From a checkpoint of a small transformer trained on Wikipedia.
Size: 3 heads of 32, MLP 384 tanh GELU, vocabulary 549, 1.28M parameters.
Each number is 200 + 20 x the weight over its row's rms, rounded and kept within 0 to 999. Layers, rows and columns count from 0. The size before them is the row's rms in percent of the matrix's.

# layer 4 MLP down (transposed), 384x96, rms 0.0904, rows 347-363, columns 0-95
100,234,198,231,207,210,206,222,172,187,179,182,230,206,217,212,179,185,210,194,201,192,230,195,192,231,174,228,210,143,155,197,213,198,211,199,225,210,187,226,200,213,214,186,210,192,201,234,196,187,220,168,206,202,220,188,212,217,183,172,207,156,192,207,191,211,219,171,188,201,216,180,181,197,237,215,169,179,193,231,180,199,225,224,192,196,197,170,226,197,201,215,180,229,169,209,168
110,193,209,190,224,186,208,214,198,185,223,189,245,203,223,182,197,175,196,238,213,205,194,211,203,217,174,193,187,224,191,187,192,165,199,254,205,232,182,201,187,206,224,216,185,237,214,227,185,176,206,186,194,203,190,207,206,194,197,170,144,200,215,209,233,198,197,164,204,208,157,217,207,191,178,193,182,210,198,228,194,190,181,215,150,190,220,187,198,206,202,164,216,197,241,215,213
092,201,188,222,196,210,228,194,171,182,183,230,183,211,176,189,195,176,212,192,195,195,224,218,173,177,204,221,192,189,196,190,227,180,198,210,187,194,252,209,200,192,212,246,187,190,201,202,191,227,202,254,186,187,175,206,193,223,190,203,176,205,192,188,157,199,165,171,233,207,189,168,191,203,236,196,187,191,226,198,206,205,229,184,219,219,202,186,179,162,252,186,221,198,182,212,191
104,230,218,191,189,195,174,177,205,162,206,208,204,216,195,192,180,211,216,183,184,216,224,231,197,197,169,162,167,247,180,185,198,210,204,208,213,180,229,198,222,178,240,178,190,205,220,203,182,195,180,219,200,174,192,194,201,196,191,197,192,202,220,200,206,194,229,223,183,179,216,207,198,263,165,196,177,219,219,207,193,215,164,176,212,201,185,173,227,188,208,226,215,175,196,243,200
099,217,210,208,177,205,178,151,192,185,183,206,172,225,186,180,212,209,200,211,205,214,219,211,181,184,194,195,169,162,193,183,189,201,225,197,233,190,225,158,212,227,178,164,201,224,174,184,181,198,195,208,204,178,209,220,200,232,191,200,199,184,220,209,184,202,241,195,197,199,233,201,200,209,218,191,187,176,207,201,218,169,229,162,184,213,197,205,200,232,239,215,242,202,231,227,167
109,153,214,167,240,201,173,213,179,165,204,150,201,241,210,192,193,203,205,226,183,198,195,200,243,230,177,187,206,206,223,180,201,214,240,193,210,222,182,219,222,217,177,207,194,218,201,189,206,237,217,208,210,200,179,190,217,212,192,208,176,191,190,196,205,204,167,227,194,168,177,217,199,192,190,200,237,214,180,206,159,191,181,182,187,220,169,221,178,205,194,203,187,217,221,222,193
100,173,196,187,207,190,199,189,207,173,169,218,199,225,199,182,191,208,207,201,219,180,173,178,178,219,217,181,200,217,223,209,204,186,204,259,235,184,212,183,192,183,161,201,202,183,211,211,202,226,194,209,197,206,192,211,205,269,203,206,201,185,192,197,173,197,160,199,185,211,235,215,176,188,207,196,231,209,243,144,201,178,214,174,204,182,221,186,196,235,203,215,210,182,208,215,201
102,223,226,198,211,194,200,230,202,236,191,207,197,202,200,151,198,221,188,197,211,211,183,182,159,188,205,228,172,199,204,196,188,161,194,194,200,167,197,152,180,195,215,193,225,211,218,173,168,202,185,202,201,220,230,223,216,221,200,193,252,193,232,212,209,223,200,211,191,197,218,208,241,191,229,177,198,184,171,212,191,161,211,214,210,217,210,200,204,173,180,207,201,207,191,197,148
094,165,216,190,171,242,202,208,201,191,198,228,190,181,193,191,196,175,184,190,187,189,188,208,206,228,179,207,212,206,182,193,191,206,188,197,185,210,202,245,202,153,274,234,211,213,235,192,206,208,211,201,200,208,223,195,192,181,234,211,198,193,194,201,180,219,218,207,189,201,204,185,185,218,177,171,163,183,206,204,225,204,172,164,176,193,183,184,213,180,189,190,237,214,175,236,221
103,173,170,205,212,192,194,161,207,153,203,236,209,203,177,214,219,191,223,201,208,189,212,165,207,170,189,236,200,198,188,200,206,212,189,213,159,183,235,225,229,208,181,169,177,171,202,172,203,208,230,194,215,202,215,209,180,203,155,201,235,203,202,212,198,173,212,215,220,237,180,195,193,182,243,155,180,205,181,198,187,204,226,198,225,204,217,197,202,211,185,218,205,219,217,206,212
104,189,196,173,182,192,197,189,178,176,172,208,196,203,241,189,207,221,212,157,185,203,156,164,194,237,204,185,234,217,200,190,201,232,178,209,208,178,235,215,208,196,230,205,183,212,188,194,211,193,223,245,176,167,218,174,231,230,216,204,188,206,199,190,226,211,208,221,202,199,226,177,208,203,197,204,200,179,222,178,231,180,187,204,200,203,217,168,197,161,228,215,172,184,197,220,192
095,168,197,187,193,199,205,223,193,189,211,212,225,194,188,185,188,213,179,220,251,189,208,208,238,180,173,227,183,182,242,179,191,184,163,217,208,205,200,192,214,175,201,158,198,205,147,204,170,213,185,179,168,176,176,205,212,207,191,215,184,211,214,218,236,235,176,208,198,241,197,208,228,194,221,204,186,161,186,206,216,179,198,237,214,206,210,220,197,211,183,207,190,217,184,205,195
110,161,215,201,212,240,156,197,198,238,193,183,209,229,198,199,178,194,213,188,201,211,201,217,170,227,168,220,160,201,235,185,183,213,209,204,218,220,211,170,199,191,222,171,204,191,194,194,186,217,229,208,221,201,227,188,209,186,197,180,194,194,212,227,195,176,175,180,167,215,259,202,231,194,195,183,179,225,195,192,231,182,192,207,168,233,192,186,191,205,198,223,204,187,227,186,185
094,190,220,203,205,184,190,202,223,212,242,220,194,195,180,182,188,162,205,161,177,190,179,217,193,195,188,214,207,224,186,185,191,193,217,170,187,221,196,208,154,194,217,199,210,184,217,190,220,181,200,203,181,204,220,198,199,208,232,230,205,215,158,184,216,189,173,196,197,194,207,183,199,238,186,198,199,187,189,195,210,190,233,201,227,176,189,209,184,193,214,238,259,259,175,169,216
117,187,223,185,224,199,219,223,232,187,164,170,188,198,211,176,224,176,209,200,186,207,194,214,201,194,197,217,188,263,226,193,201,182,207,165,196,150,207,201,175,223,167,169,191,189,201,197,190,196,230,191,235,197,197,201,202,222,190,209,221,231,248,230,188,199,221,187,195,240,184,193,199,187,234,194,166,177,196,212,194,192,210,186,156,190,216,187,206,213,215,188,200,193,183,207,189
093,191,209,215,206,177,205,178,202,201,229,213,163,233,188,176,213,180,179,201,211,186,260,186,174,212,177,183,194,211,187,207,223,180,187,220,199,233,209,176,175,174,199,188,210,240,150,175,217,210,164,204,234,184,215,241,193,195,188,189,223,188,188,184,188,205,188,224,229,189,214,188,191,204,237,207,207,233,204,196,193,191,190,155,210,210,202,188,216,184,210,182,217,221,195,203,218
094,208,227,203,188,206,222,219,207,227,194,187,226,204,203,164,234,214,174,217,167,210,159,184,176,166,204,202,208,232,234,205,189,171,204,228,199,203,197,169,177,211,206,217,221,176,158,186,219,157,221,172,235,176,184,195,195,197,214,177,166,240,199,214,176,177,200,187,218,219,223,192,207,196,205,202,233,229,203,196,197,213,216,186,211,190,207,210,208,203,204,192,211,221,177,175,177
# layer 4 MLP up, 384x96, rms 0.266, rows 348-364, columns 0-95
096,207,171,205,199,218,199,218,195,183,205,213,168,207,214,225,191,222,159,187,181,183,213,162,178,190,181,202,218,191,229,194,191,199,203,211,167,200,178,178,173,173,213,230,184,226,203,189,191,211,197,195,184,173,220,228,205,191,226,236,216,252,196,179,240,195,234,187,182,203,189,221,190,208,201,190,197,163,242,235,193,213,178,198,225,198,208,216,174,187,201,162,221,186,190,187,219
101,187,213,228,203,244,169,195,168,206,266,191,186,215,227,207,227,182,185,202,202,210,206,165,193,232,191,206,226,177,181,203,186,233,196,156,202,200,163,208,166,224,197,196,208,206,214,204,195,229,208,187,227,203,208,222,184,201,223,171,223,231,209,177,211,197,238,200,188,223,185,200,167,202,182,209,181,202,194,225,201,161,183,193,197,180,177,192,192,203,184,217,172,206,209,201,198
103,179,213,204,181,209,220,187,193,209,201,225,171,185,185,214,191,234,199,221,222,228,188,204,159,200,189,180,223,186,184,186,197,176,195,197,227,175,214,232,217,171,198,182,219,205,180,165,213,205,187,212,199,215,193,184,225,227,225,187,211,205,247,196,239,204,241,183,188,182,182,223,210,186,190,229,174,171,217,227,214,171,194,186,184,225,191,204,203,174,200,150,194,194,183,214,168
097,210,190,199,173,182,189,179,196,222,207,201,213,218,195,178,187,203,225,216,175,195,157,165,224,230,169,199,223,193,219,215,197,215,169,189,202,215,173,199,190,205,208,212,222,176,240,240,225,185,213,223,186,202,179,165,191,209,229,206,222,239,179,182,224,217,173,198,142,197,185,231,195,192,195,189,187,233,189,230,194,233,211,186,202,203,189,206,184,221,202,176,193,197,173,188,205
110,195,208,220,242,186,234,212,222,224,208,164,183,205,180,205,197,212,208,207,229,208,156,175,202,210,187,217,199,216,185,251,225,187,192,192,224,219,205,182,175,207,166,193,203,235,196,178,205,195,200,233,194,197,185,159,166,216,169,206,187,181,217,220,208,190,168,182,186,191,210,196,203,240,214,154,180,189,207,228,180,223,190,199,218,229,191,191,170,215,193,191,187,196,209,176,193
111,209,208,194,193,195,230,187,200,207,191,216,207,198,219,170,252,212,226,153,154,216,196,183,210,221,201,169,197,200,190,219,227,212,214,212,199,207,179,206,217,179,215,195,184,218,184,212,204,190,197,239,174,160,210,222,202,181,196,215,236,214,189,216,209,192,216,231,164,188,215,180,182,187,202,198,170,194,179,185,149,224,189,234,227,156,179,202,214,216,210,195,199,196,229,198,199
104,216,182,175,173,181,198,186,201,234,208,209,163,191,186,219,190,166,211,183,219,162,187,232,202,201,233,226,234,191,242,221,189,172,171,185,213,181,213,175,235,224,199,196,192,221,193,225,216,186,185,189,186,199,188,200,187,224,188,200,202,168,209,173,166,231,218,202,233,213,193,174,190,209,211,165,208,189,171,182,213,210,200,185,224,207,208,191,249,185,221,195,190,227,203,206,202
095,237,176,203,194,197,172,222,212,189,211,213,211,171,201,215,205,143,196,181,175,199,203,168,209,197,192,191,180,217,239,207,224,171,177,175,208,171,181,208,210,217,209,221,187,180,210,228,207,191,189,259,205,224,196,185,233,199,218,201,188,199,180,194,203,222,166,169,219,211,190,193,202,171,203,219,205,189,177,191,223,196,237,212,196,178,213,242,211,204,174,172,204,228,178,206,203
099,196,214,240,221,173,174,230,189,235,175,199,204,226,201,230,181,238,172,176,184,219,191,182,200,201,227,199,202,200,239,210,203,186,195,247,199,193,200,175,169,198,195,163,226,196,194,198,211,213,229,192,155,162,219,233,219,185,178,196,207,228,197,199,216,200,202,198,180,192,213,171,181,228,198,232,165,222,168,216,226,211,195,194,199,197,179,186,187,206,199,191,199,184,196,183,183
100,203,196,195,200,230,204,197,240,188,260,224,214,169,175,217,207,159,214,211,235,170,199,186,180,213,186,198,191,211,194,208,168,207,178,203,186,178,192,212,164,220,219,185,213,162,212,187,225,200,189,184,224,187,211,193,218,223,207,259,206,206,223,208,201,208,165,173,195,209,168,191,227,223,184,208,199,210,196,203,170,237,219,193,214,203,220,188,208,168,179,190,201,196,189,196,209
097,218,219,202,179,202,181,223,190,201,198,157,187,215,223,195,175,207,243,206,170,186,175,209,190,204,225,215,183,220,171,190,182,197,169,208,227,189,161,208,181,246,177,220,189,217,212,195,197,194,197,239,220,192,205,183,165,182,210,189,203,186,201,197,200,191,215,201,173,156,216,239,192,240,222,211,210,230,199,185,184,231,154,199,207,213,187,211,210,181,231,183,207,196,211,179,199
111,217,190,180,169,222,184,220,172,166,196,203,199,181,174,156,213,230,197,186,211,157,208,180,212,212,207,167,207,232,191,172,216,180,187,181,179,199,200,202,178,203,178,209,204,176,209,174,205,213,181,205,196,178,210,198,206,200,258,178,215,205,218,210,223,196,194,173,191,242,207,192,202,203,205,249,210,187,210,180,192,223,215,222,211,187,197,173,232,233,235,190,226,199,185,205,179
098,198,182,224,204,202,205,205,196,198,214,192,173,211,221,211,154,175,215,193,217,202,191,215,185,214,194,219,192,206,198,218,208,170,217,202,209,201,214,201,214,193,198,210,209,203,244,237,169,207,198,200,201,195,222,202,188,169,177,253,169,170,199,204,213,214,220,201,170,183,213,170,188,206,179,172,191,211,220,219,195,214,198,143,245,205,180,175,178,237,173,179,232,226,205,232,200
109,194,167,221,224,214,214,220,199,195,204,204,210,248,226,185,211,203,180,204,186,209,205,200,172,199,210,218,254,210,211,190,193,165,209,193,214,159,235,185,195,175,188,219,170,160,219,163,169,175,223,178,202,203,231,198,205,203,157,197,217,201,233,202,229,220,208,168,209,204,212,202,204,190,190,209,187,235,175,194,168,197,218,204,181,198,189,219,230,199,208,198,233,194,179,190,192
096,199,191,164,213,193,196,173,228,204,238,189,174,196,235,228,219,195,207,215,192,262,178,183,210,217,179,198,206,185,215,168,193,220,166,171,186,223,178,239,199,217,205,205,187,210,181,234,197,210,221,215,209,206,202,200,233,186,200,163,212,199,215,198,199,205,203,210,196,192,185,169,170,197,178,183,207,197,156,188,197,195,217,173,219,206,235,224,180,187,158,181,216,200,218,205,191
094,206,200,181,158,221,193,185,180,191,198,182,176,186,236,217,187,201,240,240,201,188,192,178,215,183,216,210,199,204,215,213,161,199,218,195,218,205,193,175,153,194,228,184,201,210,178,168,232,218,184,199,187,203,206,216,216,182,202,223,203,178,187,187,172,193,203,190,216,186,190,210,192,212,173,230,155,199,189,198,187,188,202,184,238,225,193,207,216,211,231,228,228,148,211,217,229
099,207,203,191,211,208,192,183,232,234,193,174,203,224,211,193,208,187,172,203,194,186,197,200,171,245,214,208,167,196,210,241,196,198,189,185,219,187,229,207,205,206,178,205,198,209,167,212,178,173,179,201,167,208,197,202,184,183,167,213,172,241,199,192,193,234,203,177,228,218,208,190,182,179,186,189,191,228,215,214,209,188,193,199,273,170,168,210,200,193,196,186,226,222,208,185,233